{"norm_eps": 1e-06, "init_std_qkv": 0.0442, "init_std_up": 0.0442, "optimizer": "soap_variant"}
Each number is 128 + 24 x the weight over its row's rms, rounded and kept within 0 to 255. Layers, rows and columns count from 0. The size above them is the row's rms in percent of the matrix's.

# layer 2 MLP down (transposed), 512x128, rms 0.107, rows 187-213, columns 0-127
size [ 92  96  86 104  93  95 113 107 108 105 109 117  93  78  85  84  84  91 100 100 106  90 100  90  88  88  98]
[[164 173 134 152 117 131 152 176  95 120 110 159 111 145 136 141 130 111 156 136 128 155 119 139  98 133 124 119 105 152 130 140 148 161 146  97 103 157 152 116 101 149 153 130 102 188  99 133 133 134 126 111 134 126 122 107  89 133  78 139 127 168 113 156 131 140 135  95 152 138 100 135 165 159 146 121 164 120 170 118 132 137 151 112 135 161 169 121 119 132 120 141 163 119 150 138 109 134 115 118 117 116 103 205 127 123 126 109  85 105 105  97 179 133 150 116 168 147 155  87 153  83 138 147  93  96 134 125]
 [114 124 110 130 127 101 155 115 151 138 138 152 157  99 119 123 100  75 133 160 107 172 107 126 101 143 124 113 147 130 135 114 129 125 149 137 101 152 157 109 119 110  97 166 138 133 129 163 148 147 137 180 136 153  95 140 112 165 101 143 168 189 106 108 101 157 105 134 124 136 104 104 140  96 125 150 117 106 157 154 133 153 164 124 165 143 134 126 183 176  81 132 134  92 132 131 133 128  97 133 133 109 118 117 150 171 166 140 113 162 161 110 168 149 158 123 158  96 157 109 154 139 127 151 149 116 159 102]
 [136 146 133 142 136 102 124 172 142 144 114 125 134 141 153 129 144 117 136 132  85  90 158 152 207 130 145 134 127 137 114  93 178 146 142 122 143 128 103 145 101 135 163 113 143 141 151 146 113  90 115 147  93  88  99 133 132 176  91  89 119 124 147 108 135 124 138 134 135 103 125 115 123 121 131 106 140 126  92 141 143 130  85 150  92 131  74 136 123 175 136 160 144 160 128 137 126 166 137 141 155 146 146 151 162  90 140 118 159 119 124 136 111  82 152 135 167 121  91 134 111 135 163 135 113 199 153 117]
 [133 176 132 159 149 117 143 135 131 175 163 146 147 127 176 126 125 136 198 152  72  78 123 117 163 138 137 141 104 147  95 109 148 158 124 154  99 129 115 137 127 102 110 172 152 140 124 132 143 142 140 159 127 136 106  91 141 121 144 138 125 152 135 148 164 157 128 146 134  86 143 122 115 153 105 117 110 137 158 127 110  96 141  95  97 109 122 111  78  93 128 139 118 151 135 112  94 136 137 118 134 126 119 131 138 131 104 107 172 144 147 153 141 153 105 147 130  67  87 160 112 104 136 106 120 132 194 136]
 [155 129 140 128 159 156 137 104 130 100 113 119 114 155 139 156 108 147 122 119 144 134 156 129 175 130 127 129 161 106 106 135 164 146  95 120 137 144  84 146 119 127 117  99 159 100 180 163 124 135 142 156 118 101 119 154 150 132 136 128 113 137 113 124 150  90 104 130  70 111 113  97 147  92 109 107 129 169 145 133 111 140 143 102 162  89 125 174 150  94 107 138 101 150 110  93 129 118 144 137 195 119 151 114 111 123 104 129 187 153  93 134 141 145 140 143  97 103 166 173 114 142 132  75 143 160 123 142]
 [140 119 131 109 165 160 109 107 124 139 133 134 145  87 126 119 122 109 131 161 133 146  83 162 139 148 132 122 122 115 113 146 137 125 147 110  93  94 131 154 156  89 171  83 113  97 146 129 132  89 125 127 137 131 147  99 141 152 118 158 113 112 112 163  72 165  74 123 114 139  84  71 141 112  84  93 114 115 120 169 132 113 117 147 128 190 159 150 133 152 143 171 120 125 106 142 144 108 107 130 159  93 106 141 107 130 143  85  99 121 162 123 142 120 156 120 130 118 127  85 132 156 121 109  77 115 128 123]
 [134 136 123 128 125 118 152 137 117  99 150  97 119 153 135 111 125  92 138 139 106 163 134 130 129 119 110 121 136 122 159 152 143 123 162 184 105 168 129 139 165 119  98  57 176 127 138 141 134 125 101 114  79 115 161 108 126 114  84 167 114 144 137 133 103 127 118 113 120 147 146 128  60 110 125 124  92 148 141 139 105 139 115 155 122 102 146 142 119 119 149 134  95 112 107 158 133 191 145 110 127 156 114 157  76 122 108 114 163 138 140 138  99 103 150 108  88 132 107 118 112  82 181 148 122 103  99 110]
 [150  87 138 139 119 135 132 115 131 132  96  75 141  83 135 168 119 131 111 106  93 151 120  77 134 136 110 122 126 138 119 161 110 143 109 136 136 111 141 140 104 112 152 124 133 117 154 159 111 100 107 144  97 132 100 103 171 117 122 131  83 130 101  95 152 116 120 111 161 110 105 103 122  94 115 153 108 100  96 138 132  71 139 104 104 122 141 121 111 114 100 183 113 141  86  71 110 161 142 108 136 109  91 147  89 129 133 111  79 129 112 109 170 108 140 100 153 128  92 142 125 149  77 140 106 107 153 136]
 [124 116 107 146  91 120 113 108 133 159  80 138 130 114 112 116 151 109  73 154 148 114 133 118 100  87  99 161 125 124 115  92 147  96  91 104 131 145 101 100 122 151 123 120 152 121 131 159 112 101 156 122 125 132 115 148  66 122  88  90 114 101 140 162 122 113 137 134  82 133 153  59 143 118  73 150 133 143 171 145  95 114 124 117 160 142  97 122 165 123 105 130 122 113 113  96 161 117  96 141 121 105 173 108  98 151 117 117 181 119  98 115 149 133 168 140 140 113 138 126 109 111 116 139 114 116 151 124]
 [ 77 107 123 179 142 145 121 112 113 105 145 138 103 105 138 142 117 124 130 135 123 171 162 135 107 114 140  93 102 128 132  59  94  92 152 129 104 103 157 127 139 157 159 100 125 133 115 135 111 140 118 100 166 173 143 134 127 132 120 134 100 122 155 173 121 131 101 149  96 138 157 111 168 126 140 157  84 101 119 122 138 120 156 129 145 126 126  97  79  89 126 133 132  97 121 151 135 122 120 131 129 145 138 108 119 111  75 115 141 102 143 130 129  64 175  99 131 100 128 136 132 133 134 195 157 132  88 136]
 [115 109 124 100  79 153 169 132 152 146 140 154 112 132 145  92 164 125 133 123 152 180 124 130 171 112  99 118 130  94 145 116 130 118 120 129 109 102 101 106 148 178 141 139 146 130 135 112 143 127  98  98 135  98  93 127 112 143 139  91 148 121 101 153 124 134 161 137 141 111 110  86 171 111 120 121 131 137 106 135  96 117 135 153 131 148 137 119 161 137 124  88 128 129 138 123 155 134 105 137 119 105 202 148 171 191 148 167 173  66 116 109 127 165 106 138  86 128 132 100 114 106 101 136 137 146 120 117]
 [129 119 119 158 117 133 131 101 130 142 150 116 182 107 144 152 142 130 161 141 107 149 148 115 151 146 125 127 137 139 129 113 113 119 143 153 119 100 154  90 134 136 108 137  88 178 125 124 137 122 105 152 105 156 155 173  90 149 100 196 106 127  77 111 128 103  91 155 168 152 114 113 119 120 170 158 161 144  77 120 133 149 146 104 113 158 148 137 105 138 196  94 133 114 117 103 150 132 121  98 101 127 125 154 108 102 133  95 112 143  95 124  87 100 118  97 134 160 123 116 159 114 112 134 116 130  94 164]
 [146 111 142 122 152  85  98  85 122 130 101  84 118  99 144 127 135 123 130 139  91  86 126 134 157 120 143 130 119 137 121 150 134 107 110 146 120 151 119 128 136 140 135 130 166 115 125 181 123  81 125 174 114 152 100 145  80 152 148 110  95 164 116 110  92 118 128 107 167  97 124 125 126 158 121 116 108 139 116 132 111 134 158 158 110 142 114 136 158 132 134 112 111 123 141 117 108 128 177 102  89 145  94 117 207 126 114 139 123 168  87 131  77 115 115 125 138  82 131 177 148 182 130 147 117 146 155 127]
 [115 170 110 133  61  96 128 162 118 115 115 101 113 120 132 123  89 146 143 185 119 140 123 103 114 148 114  74 122 123 119  87 116 202 112  89 135  96 110 132 122 112 119 147 128 118 120 159 142 140 145 126 109 117 145 114 133 177  92 146 141 133 114 140 137 120 124 140 162 141 111 165 143 107 121 109 122 133 152  99 124 130 135  86  91  90 118 190 111 131 156 139  78 162 141 137 139 144 120 111 147 109 159 115 121 104 115 119 132 171  72 106 136 101 134 127 111 139 137 172  89 126 151 116 124 120 125  96]
 [139 156 124 100 147 121 125 126 104 143 160  72 123 147 124  99 103 158 137  87 111 140 151  87 127 115 119 132 135 138 127 113  88 139 132 143 139 121 109 107 135 111 114 150 111 130 132 104 133 126  94 143 130 155 132 135 125 172 129 149  73 141  99  95 123 136 104  81 144 157  90 125 154 146 122 142 152 117 122 168  95 143 142 123 112 155 166 168 161 105 134 175  99 145 120  98 169 124 162 100 125  97 108 209 114 121 121 189 133 148 108 123 123 113 157 150 121 139 118 118 101 125 171  99 121 149  91 139]
 [119  71 111 124 121  81 114  86 138 117  90 151 146 176 147 119 114 142 121  80 137 120 120 135  98 112 133 132 120 114 164 157 137 111 105 199 123 138 134 146  58 140 148 128 158 134 121 156 132  95 128 146 114 154 120 128 123 116 107 105 157 130 154 139 147 124 110 136 125 113 158 116 124  94  81  96 109 110 151 134 115 127  92  89  91 130 121 132 172 128 121 182 137 128 154 109 142  92 117 143 137 148 115  85 119 161 169 145 140 103 123 127 152 108 168 123 125 112 153 121 119 158 115 155 151  94 161 104]
 [ 95 125 110 130 122 176 142 124 128 122 119 145 121 116  98 143 120 102 136 113 147  97 124 162 110 143 107 120 145 115 113 134 138 140 104 137 118 132  95 134 119 115  92 153 171 147 160  92 126 156 125 129 156 139 113 153 106 136  95 154  94 156 134 125  73 140 130 125 168 101 144 139 131 177 157 171  96 130 117 107 139 120 169 123 132 125 176  98 137 121  96 114 131  98 148 149 168 110 105 101  89 112 198 143 141 129 154 157 185  77 124 143 152 122 129 120 104 150 154  81 123 111 132 130 148 163  87 114]
 [103 117 130 125 139 100  84 176 144 109 130 136 139 101 168 150 124 122 119 143 114 104 124 135 157 166 114 102 115 143 124 167 143 126 116 141 129 119 112 101 138 137  97 113 136 166  95 156 117  96  65 147 101 145 149 148 175 133 121 131  89  83 150 157 120  98 134  90 142 113 106 108 169  51 112 134 148 115 127 131 137 113 124 147  81 130 122 144 111 100 130 147 153  92 167 148 136 142 123 123 111 116 103  92 145 109 116  76 164 135 158 138  81  98 132 109 151 114  91 154 153 143 122 128 133 133 112 144]
 [124 199 119 127 112 128 156 139  87 151 100 150 157 127 122 122 135 162 120 126  98  93 121 122 111 168 135 176 106 131 114 114 136 174 161 139 137 143 149 114 127 104 106 174 123 125 102 148 146 130 158 130 127 145 149  88 125 156 111 135 147 165 138 180 147 151 113 174 134  95 112 137 139 205 133 117 154 109 156 115 119 105 129  96  80 135 144 143 106 131 120 133 144 133 146 152 111 172 124 106 119 121 119 165 113 117 139 135 113 152 100 178 164 131 115 104 140  94 155 141 109 115 161  87 110 107 139 122]
 [176 160 183 178 159 131 146 122 159 127 105 112 139 144 150  98 131 130 121 112 136 164 103 134 103 103 160 143 124 124  87 116 109 131 146 103 127 129 133 150 156 128 114 119 126 115 115 132  91 150 155 146 162 118 101 107 114 131 118 140  77 135 108 162 141 156 149 171 169 121 115 170 146 145 117 115 102 102 166 118 119 118 156 157 157  83 129 117 157 129 141 116 130 105 105 124 119 117 140 145 106 127  98 142 140 136 117 158  70 144 156  90 127 106 132  92 157 118 148 204 115 170 122 170 120 125 124 138]
 [170  92 133 115 119 152 114 134 152 121 119  96 121 157 171 105 169 151 136  95 147 146 160 122 136 125 116 123 173 133 137 139 148 138 129  96 112 138 106 140 101 123 134 103 139  62 131 119  73 130 117  90 177 138 125 116  82 138 120 121 133 116 107 118 184 105 122  89 114 123 154 129 118 113 116 108 169 131 158  93 168 160 116 153 171 125 149 157 144  92 128 135 124 141  94 101  93 131 153  81 114 128 111 124  79 113 126 116  81 119 135 119 105 119 113 134 159 104 153 121 126 177 104 141 107 105 139 118]
 [154 135 116 194 143 114 129 123 109 123 137  92 117 129  86 121 159 126 110 176 111 140 151 137  92  75 159 140 121 142 150 120 170 136 140  90 148 132 135 155 128 140 149 127 134 131 125 130 147 157 153 155  96 106 168  79 133  80 130 149 131 136 115 140 129 140 120 147  99 129 168 132 141 136  87 118 122 114 129 121 139 170 100  71 148 146 113 132 114 113 154 160 119  81 158 162  96  95 110 138 128 169 130 125 104 165 133 161 157 113  86 176 120 101 125 137 108 113 121 148  86 133 130 120 126 159 138  93]
 [103 109 130 100 149 115 111  90 113 108 139 159 115  90  87 110 121 178 121 186 138 106 118  96 166 169 120 158 111 106 121 113  95 123  76 145  59 103 106 128 131 103 140 135 141 113 107  85 136 100 115 154 129 120 130 140 107 112 151 171 152  94 141 173  98 124 128 127 144 185 124 123 149 135 118  90 122 107 161 118 157 120 127 113 161 139  76  98 155 132 131 140 120 130 126 111 113 129 151 157 128 142 115  95 127 146 133 132  80 111 129 118 128 106 144 107 110 119 161 158 127 136 107 120 147 153 176 113]
 [174 125 117 141 108 145 161 117 119 129 144 114  82 106 128 132 125 133 108 138  91 113 142 125 119 132  95  96  77 113 113 131  82 120 129 138 140 125 146 104 170 111 150 118 150 114 107 123 102 152 135 155 145 153 120 122 115 106  97 135 117 141 115 114 107 103  77 137 148 126  73  90 119  82 107  64 104  75 134 129 101  77 117 146 108 106 122 153  99 127  77 162 133 121 149 146 109 135 154 121 113 124 107 133 115 137 157  88 102 119 127 109 140  98 179 124 145 117 129 108 154 144 135 129 102  75 134 173]
 [155 166 109 145 146 116 159 139 138 122 144 145 111 127 128 146 147 138 125 134 149 113 100 155 114 136 174 159 118 138 161 114 145 145 106  75 106 143 138 151 141 134 163 120 103  88  94 129 122 100 130 164 167 133 123 167 137 101  96 132  92 124 129 141 122 155 148 101 105 112 101 144 153 142  90 122 163 140 132 122 126 160 164 139 167 123  85 114 167 154 128 197 144 111 129 135  83 110  96 121 142  97 120 141 158 100 151  92 128 173  80 110 134 113 146  95 140 131 122 167 118 144 145  90 120 134 154 169]
 [133 108  98 157 137 108 109 102 137 155 134 122  82 205  69 114 111 144 121 109 104 126 132 136 124 173 164 134 117  91 114 132 136 125 106 150 144 154 106 119 134 116 105 100  93  87 117 115 156 110 157 100 129  85 133 125 121 135 144 147  96 131 126 110 144 134 157 122 148 129  81 117 138 156 136 130 116 151 119 134 166 141 121 154 137 129 116 148  82 154 119  91 133 142 144 127 134 166 141  56 135 148 138 135 177 171 146 144  94 158 111 138 118 143 137 118 174 123 114 160 142 161 135 151 113 170 128 100]
 [151  98 133 125 153 121 103 138 135 121 185  99 115 144 111 143 130 169 109  77 144 141 145  91 117 100 154 127 132 192 126 107 163 127 138 132 164 101 153 117 144 122 116 103 170 122 189 105  89 117 152 122 105 132 102 137 140 132 108  82 128 167 143  98  78 109 150  79 105 154 123 185 101 122 113 154  90 113  97 129 138 123 118 110 142 113  83 103 155 103 110 118 119 101 101 121 107 107 118 169 144 100 110 130 134 142 130  98 119  97 122 129 107 158 121 115  93 126 139 140 124 118 148 143 106 149 126 111]]
# layer 2 MLP up, 512x128, rms 0.146, rows 188-214, columns 0-127
size [ 83  81  98  94  98 118 100 111 104 115 112  75  93  89  96  99  96  99 102 108  99  92  94  82  83 104 117]
[[144 159 181 101 152 126 133  85 124  61 124 112  96 123 122 114 165 114 120 113 130 128 109 107 122  98 109 100 153 133 127 132 123 178 139  79 123  86 111 137 142 123 176 165 155 128 134 157  86 111 112 126 134 119 103 110 128 139 119 109  77 122 140 120 116 106 130  83 168 126 137 149 124 101 135 145 149 144 127 103 135 148 117 161 133 136  85  91 139  80 126 115 155 129  78 103 191 124 140 157 131 136 109 130 139 145 107 114 123 123 164 152 124 113 170 136 128 170 164 114 139 126  96 142 147 133  98 108]
 [121 167 143  83 112 128 127 126 118 114 145 140 133 121 124 143 115 157 132 150 154 109 115  86  86 133 109 110 146 121 159 136 163 157 130 123 119 129  93 105 116 131 106 169 110 120 154 101 133 110 137 119 158  83 131 164 166 113 179 106 124 117 101  91 139 112 165 129 134 112 147  94 137  98 126 128 117  91 124 123 168 131 105 106 127 116 142 100 157 104 164 158 103 143 169 124 121 112 136 119 162 146 126 124 131 124  85 119  75  96 134 130 125 106  84 146  94 160 153  77 167 173 144 151  97 123 167  87]
 [130 133  90 111 123 136 178 161 123 108 122  98 100 142 104 142 144 144 109 121 134 116 128 102  89 104 145 110 124 143 117 124 132  85 143 134 107 124 163 119  93 164 108 123 102 135 124 147 127  89 154  75  97 116 165 158 127 182 104 126 194  73 107 110 112 118 180 127  90 149 150 102 120 139 141 125 124 125 118 143 144 127 101 157 107 113 108 142 164 180 148 127 108 158  97 162 156 167 101 127 133 147 129 158 135 115 149 115 122 138 111  85 133 125 146 108 143 164 107 101 118 164 126 124 156 146  88 136]
 [127  80 148 126 110 129 123 113 139 128  91 145  95 145 133 138  77 142 114  55 135 108 164 155 118 142 148 155 128 107 120 147 125  82 117 134 135 126 166 103  96 175 169  82 115 142  96 131  86 145 130 121 104 160 122 121 138 128 130 167 117 114 106 119 144 133 104 122 134 134 155 147 141 110 159 137 149 143 102 108 151 124 105 109 113 165 153  90 104 157 112 124 139 120 116 110 147 154 175 124 126 102 134 120 121 138 148 107 118 132 189 143 141 158 133  97 179 101 138  92  98 140 173 118  99 171 146 127]
 [129 108 113 119 120 161 168 124 142 151  98 120 133 116 153  94 115 136 144 157 155 126 134 102 111  94 152 103 115 101 114 128 136 128  90 157 150 134 118  87 137 110 130 164 150 129 166 171 117 161 129 146 115 187 103 125 171 114 117 114 121  90 137  82 135 136 133  83 143 177 168 142 126 136 142 125 129 140 167 106  85 100 141 111 134 126 101 132 124 125 113 104 138 102  95 175 122 121 130 156 147 140  88 117 153 100 111  91 151 135 131 130  87 170 164 122 115 182  76 145 163 123 128 140 154 108 136 112]
 [114 136  83 140 111  95 140  93 151  97  94 164 115  98 100 133 126 122 141 173  89  85 112 130 137 141 137 130 121 145 129 134 107 118 151 165 142 103 103 131 148 128 102 162 146  99 165  95 151 168 119 152 117 105 149 138 120 139 143 162 116 133 126 152 161  98 108  83  87 123 126 134 130 122  85 146 134  83  98 134 138 162 126 156 126 111 139 120 145 102 107 119 122  92 120 118 133 159 106 151 150 106 127 128 117 141 144 157 191  83 116 178 114 148  88 133  92 138  83 122 163 106 142 159 125  87 126 120]
 [148 102 162 120 119 108 130 124 162 102  91 123 101  73 116 160 139 141 127 131  73 122 118 144 126 121 149 106 133 150 141 125 117 112  88 142 132 120 148 152 138 111  71 139 119  90 100 160 124 125 100 122 148 122 125  82 160  80 127  97 141 111 145 121 112 110 127 121 136 165 119 145 123 139 167 165 101 112  91 143  94 106 121  74  79 164 127 165 132 103  99 101 138 111 130 128 114 135 153 153 144 154 116 107 171 183 109 125 136 145 143 121 102 139 110 130 142 125 110  78 175 156 136 160 154 105 128 127]
 [134 123 149 125  97 103 162 142 125 126 133 139 131 106 130  94 122 140 131 142 154 108 167 120 148  97 114 119 127  91 121  91 113 157  95 138  93 136 125 113 157 141  96 107 157 119 118 144 118 132 105 127 142 117 151 190 106 128 101  57 129 176 152 133 145 144 156 174 161 135 127 109 139 148 120 131 142 124 179 136  94 129 123 141 141 131  92 123  89 126 134  78 131 100  85 120 107  88 136  87 142 106 142 124 100  86 136 129 137 160 179 127 121 127  84 170  97 145 134 156 148 143 156 159 116 124 143 165]
 [138 123 172 103 156 125 165 122 127  89 111 104  93 112 120 131 124 128 149 173 146 119 151 106 136 161 153 115 110 120 127 127 176 120 112 113 124  91 141 123 109 115 145 102 151 116 129 105 155 118 125 158 140  94 118 159 142 129 141 157 152 139 183 152 120 124  74 144 122 126 126 114 162 111  84 161  91  82 129 112  84 120 130 142 133 103 131  55 120 124 139 164 148 145 115 141 133 122 138 132  92 135 150 118 141 127 166 110 135 116 134 144 136 146 103 138  88 117 117 118 186 132 210 161 107 138 141 133]
 [101 129 121 121  68 121 114 141 103 134 142 148 124 119 111 109 132 159 165 100 140  96 174 106 118 123 153 138  95 147 149 135 122 111 107 154 127  88 153 103 118 153 121  80 132 115 157 146 110 140 101 125 153 123 144 151  74 140 111 102 102 139 149 165 116 154 164 177 154 141 119 143 160  79 114  95 155 155 126  88 122 166 105 114  95 147 111 126  95 149 125  97 145 153 107 152 147 135 117  95 157 114 153 154 155 133  98 137 104 138  73 131 120 111 122 117 137 129  95 111 128 121 163 128 140 126 193 147]
 [142 103 108 161 114  77 133  96  97  95  77 192 122  96 145 105 155 138 125 134 142 130 162 103 109 155 140 102 131 106 120 100 143 126  97 143 120 139  85 112 109 158 145 157 121 168 117 142 140 143 141 173 144 138 179 122 125 138 128  98 127  94 144 133 142 151  67 154 110 126 148 158 120 111 114 140 178 115 134 128 122 124 146 142 110  79 128  97 126 104 157 127 111 156 118 106  93 120 143 173 151 139 126 101 150 130 158 140  97  91 143 122 148 131 137 134 149 128 165 143 169 136 105 150  93 141 127 168]
 [154 140 150 145 106 184 129 151 111 123 102 138 141 132 130 129 157 161 133 125 193 173 121 133 138 128  82 116 122 122 151 133 113 157 149 113 120 117 118 136 126 123 162  95  90 170 112 155  94 148 141 132 104 118 161 168 164 113 143 149 160 152 131 135 106 128 115 135 108 191 123  61 158  93 149 109 147 126 141 119 130 107 106 122 102  77 125 103 125 150 117 141 138 133 119 127  98 109 107 148 106  98 127 135 129 135 155 146 130 134 128  90 147 108 117 175 142 196  88 130 119 153 112 131 117 133  83 139]
 [122  83 101 136 143  96 146 133 144 178 110  96 131 148 119 131 120 129 179 128 110 142 136 101 115 106 117 169 120 174 134 188 137 151 126 105  98 104 116 137 138 116 153 131 156 122 121 113  85 174 136 107 147 160 135 121 123 158 111 120  60 124 142 146  74  82 117 141 133 135 161 128 122 111 140  93  95 143 126 140 152 137 103 125 178  94 112 117 132 126 136 137 130 130 168 139 116 140 114 104 103 164 143 159  96 126 157 147 169 108 151 106  81 116 149 133 167 111 139 114 164 115 116 154 121 163 104 132]
 [165 114 168 114  90 126  94 113 163 110 124 122 165 119 145 115 159 102 139 120 121 122 106 139 101 117 150 171 130 135  69 129 165  98 126 119 108 102 180 101 130 133 131 151 126 149 156 117 135 158 143 167 129 157 136  77  76 130 124 134 169 109 115 126 109 119 119  79 116 139 108 104 145 133 151 137 142 145 118  85 160 123 142  94  94 122 168 155 152 176 109 116 155 138 132 170 107 140 142 165 103 119 105 161 128 146 140 121 162 147 120 141 111 118 102 166 113 135 139  96 125  97 166 165 131 152 108 135]
 [114 113 122 133 130 120 106 178 122 108 107 147 112  82 111  91 135 110 111 134 152 205 197 148  93  90 124 120 128  99 145 135 156 125 108 106 118 132 114 141 129 129 137 110 110 105 125 134 139 128 130 119 134  93 102 152  91 124 161  96 119 167 132 113 125 163 155 155 138 123 146 165 144  96 157 104 137 204 122 160 122 104 163 169 109 150 119 120  79 138 126  92 137 127 143 108 111 128 132 116 134 131 139 136 162  96 166 115 154 120 171 109 133 147 121 117 114  86 114 132 135 133 175 100 142 146 112 132]
 [126 136  79  81 122 159 110 123 148 101 153  98 129 161  99 109 118 115 133 122 146 150 102 127 111 102 117 147 184 151  62 118 164 105 176 112 147 140 106 121 111 130 105 165 133 170  91 123 122 138 107 109 102 158  92 120 131 183 139 118 130 111 141 130 112 154 120 119 135 115 131 141 149 115 132 121 154 163 108 128 176  93 117 156 139 151 127  63 147 110 133 132 138 166 157 100 175 141 124  86  97 138 153 119 172 157 133 137 131 133 145  98 145 133 148 143 106 132 115  92 139 150 148 118 161 119 113 137]
 [ 98 111 138  98 124 142 177 142 127 111 129 133 156 111 118 135 120 161 150 124  95  82 130 151 167  90 105 132 169 115 119 121 148 142 137 124 111 118 126 130 104 105 137 112 161 113 136  92 131 120 114  82 151 129 106 161 123 132 124 129 158 111 160 120 109 130 150 128 118 135 154 154 125 140  86 121 105 147 175 180 141  84 125  56 114  92 126 143 152 110 111 149 148 164 129 145 140  68 112 132 148 187 100 109 165 103  95 127  77 117 115 103 139 145 132 137 104 119 127 110 114 148 138 134  83 148 124  93]
 [178 115 126  95 139 100 145 132 106 137 124 102  90 144 135 126 114 162 156 127 120 105 140  92 149 109 171 131 146 123 131  95 111 104 160 140 115 107 119 124 130 121 118 166 116  83 132 118  99 123 164 144 155 104 192 150 125 113 110 113 135 121 136 141 112  86  93 115 128  86 143 138 138 128 138 105  82 143 147 143 130 110 141 115 116 102 124 144 138 133 115  81  79 178 120 143 127 100 187 134 113 102 154 117 107 154 131 168 139 148 126 125 131  90  98 107 166  79 132 100 163 109 142 139 132 113  70 102]
 [162 142 117 121  83 142 127 107 146 131 121 163 140  98 139 154 135 171 140 109 126 137 131 102 168 139 111 164 102 173 117 165 117 143 128 155  94 118  98 157 100 149 147 152 141 119 122 163 108 145 174 152 100 119 133 182 132 135 131 145 155 120 169 129 100 107 160 115 157 139 107 102 145 106 148 102 110 128 122 140 159  97 127 134 150 122 100 185 103  89 137  90 114 129 119 143 141 142 123 136 143 136 144  78 139 106  95 133 174 146 111 164 129 135  82 134 170 157 109 137 170 112 151 100 110  92 138 148]
 [135 121 120 138 146 163 152 105 163  68 179 152 128  86 135 141 132 156 151 149 105 155 197  98 106 121 139 124 135 143 127 109 156 140 100  94 106 104 110 155 129 127 148 146 122 110 153 116 107 162 108  75 172 108 104 151 165 162 147 107 138 134 120 129  93 119 131 125 129 129 107 149 131 103  88 123 108 118 142 122  87 114 130 161 112 175 116 147 129 104 148  92 123 153 158 128  98 113 122 131 111 101 126 150 131 118  93 134 137 130 118 143  95 166 139 123  93 131  84  71 111 102  94 152 107 113 111 127]
 [128 127 163 117 121  96 139 135 150 115 128 152 156 121 134 155 161 111 149 142 112 124 133 137 138 154 120 104 154 134 163 131 134 153 192 102  79 128 143 116 139 131 106 136 138 146 119 104 144 139 127  95 120 144 142 167 143 138 191 113 168 133 129 131 102 130 137 123  82 129 187 136 110 116  83 111 157 123 104  87 115 124 118 105 146 159 139 106 162 164 144  69 122 125 110 158 130 152 105  83 113  77 148 141 148 110 118 152 100 147 152 135 134 132 134  88 105 128 142 105 178 107 138  97 154 122 161 173]
 [119  67 183 163 133  83 145 126 125  73 138 130 111  98 126 126 161 133 115 113 130 112 164 155 121 143 137 110 176 145 142 137 130 103 133 119 165 121 152 158 133 173 148 143 124 132 166 154 127 144 132 122 126 139 127 130  88 149 140 114 147 141 113  92  89 143 115 101 166 132  96 131 152 163 153 126 107  82 135 158  99 117  89 115 121  92 142 163 120 125  79 122 111 110 134 148 151 130 118 115  96 110 139 148 106 153 101 161 156 135 137 138 112 103 114 184 159 156 124 158 124 145 128  96 158 121  80 143]
 [101 131 135 109 141  98 103 127 137 124 136 137 130 150 135 167  98  98 132  61 125 132 164 115 131 130 122 119 118 154 131 151 128 117 148 171 105 123 131 166  78 148 115 138 114 153 115 101 132 141 123 114 120 135 157 166 110 144 158 129 132 141  85 104 133 123 143 101 136 118 164 161 116 172 117 133 119 156 107  98 140 134 121 104 117 131 173 156 129  99  68 145 135 160 151 123 135 200 129 122 139  96 153 146 137 141  67 195 156 134 119 146 117 105 110  99  93 143 133 142 108 133  93 124 160 149 105  97]
 [135 152 126 167 116 111 137 150 132 145 140 102  77 135 130 116 189 132  78 141  78 123 155 141 109  90 175 102 167 130 136 109 136 128  91 149 163 114 181 119 126 152 117 127 115 155 159 114 112 124 156 151 130 145 119 123  67 151 173 133 115 147 134  98  99 121 114  95  77 106 125 107 181 134 145 164 108 150 141 101 121 113 146 118 142 126 104 103 128 133 126 131 116 127 130  93 151  85 113  98  98 105 160 121 127 137 127 135 157 131 147  88 133  92 113 152 122 155  99 165 100 105 139 121 144 137 144 127]
 [148  91 133 143 108 163 163 123 160 113 124 145 155 151 139 117 154  82 143 118  97 124 109 123 174 118 168 114  98 168 146 133 120 145 131 125 157 135 150 125  97 130 128 142 137 178 151 183 134 116 125 165 150 178 129  96 102 133 106 137 157 150 100 114 129 140 130 102 130 137 140 103  91 140 139 132  91 131 152 100  68 161 115 126 169 119 139 103 103 113 116  80 137 104 149 176 135 107 136 130 138  96 126 115  90 100  97 120  84 126 107 127 162 135 143 151 116 105  89 127 104  93 125 108 139  97 113 157]
 [136 149 165 109 152 163 171 131  76 107 143 130 117 112 121 146 127 126 127 122 142 106 122 129 136 127 100  93 118 148  93  87 139 163 132 104 141 124 143 142 138 126 134  73 124 121 150 173 105 134 136 129 120 128 151 105 117 146 120 131 106 123 135 151 146 121 170 104 160 137 124 155 123 104 147 142 124 180 134  90 120 123 132  91 152 129 126 121 146 185 160 134 163 177 125 134 165 162  99 150  72 149 134 140  94  96  70 149 110 123  98  86 147 119 126  79 137 103 160 112 123 120 134 170 155 162 140 120]
 [158  86 119 132 113 161 112  96 111  92 135 152 132 115 146 143 134 157  77 122 145  89 127  99 148 142 167  98 117 113 107 116  98 130 169 146 130 151 126 148 129 119 105  87 108 112 160 164 144 158 139 127 110 112 130 162 118  94  93 147 132 194 120 165 122 150 161 138 100 121 112 156 146 121 130 128 141 158 170 141 136 118 111 113 136 113 130 146 141 112 172 115 106 123  54 104 108 121 134 153 149 151 133 151 107 138 127 132 110 108 132 149  84 113 138 116 116 154  79 154 131  87 168 168 134 167 121 113]]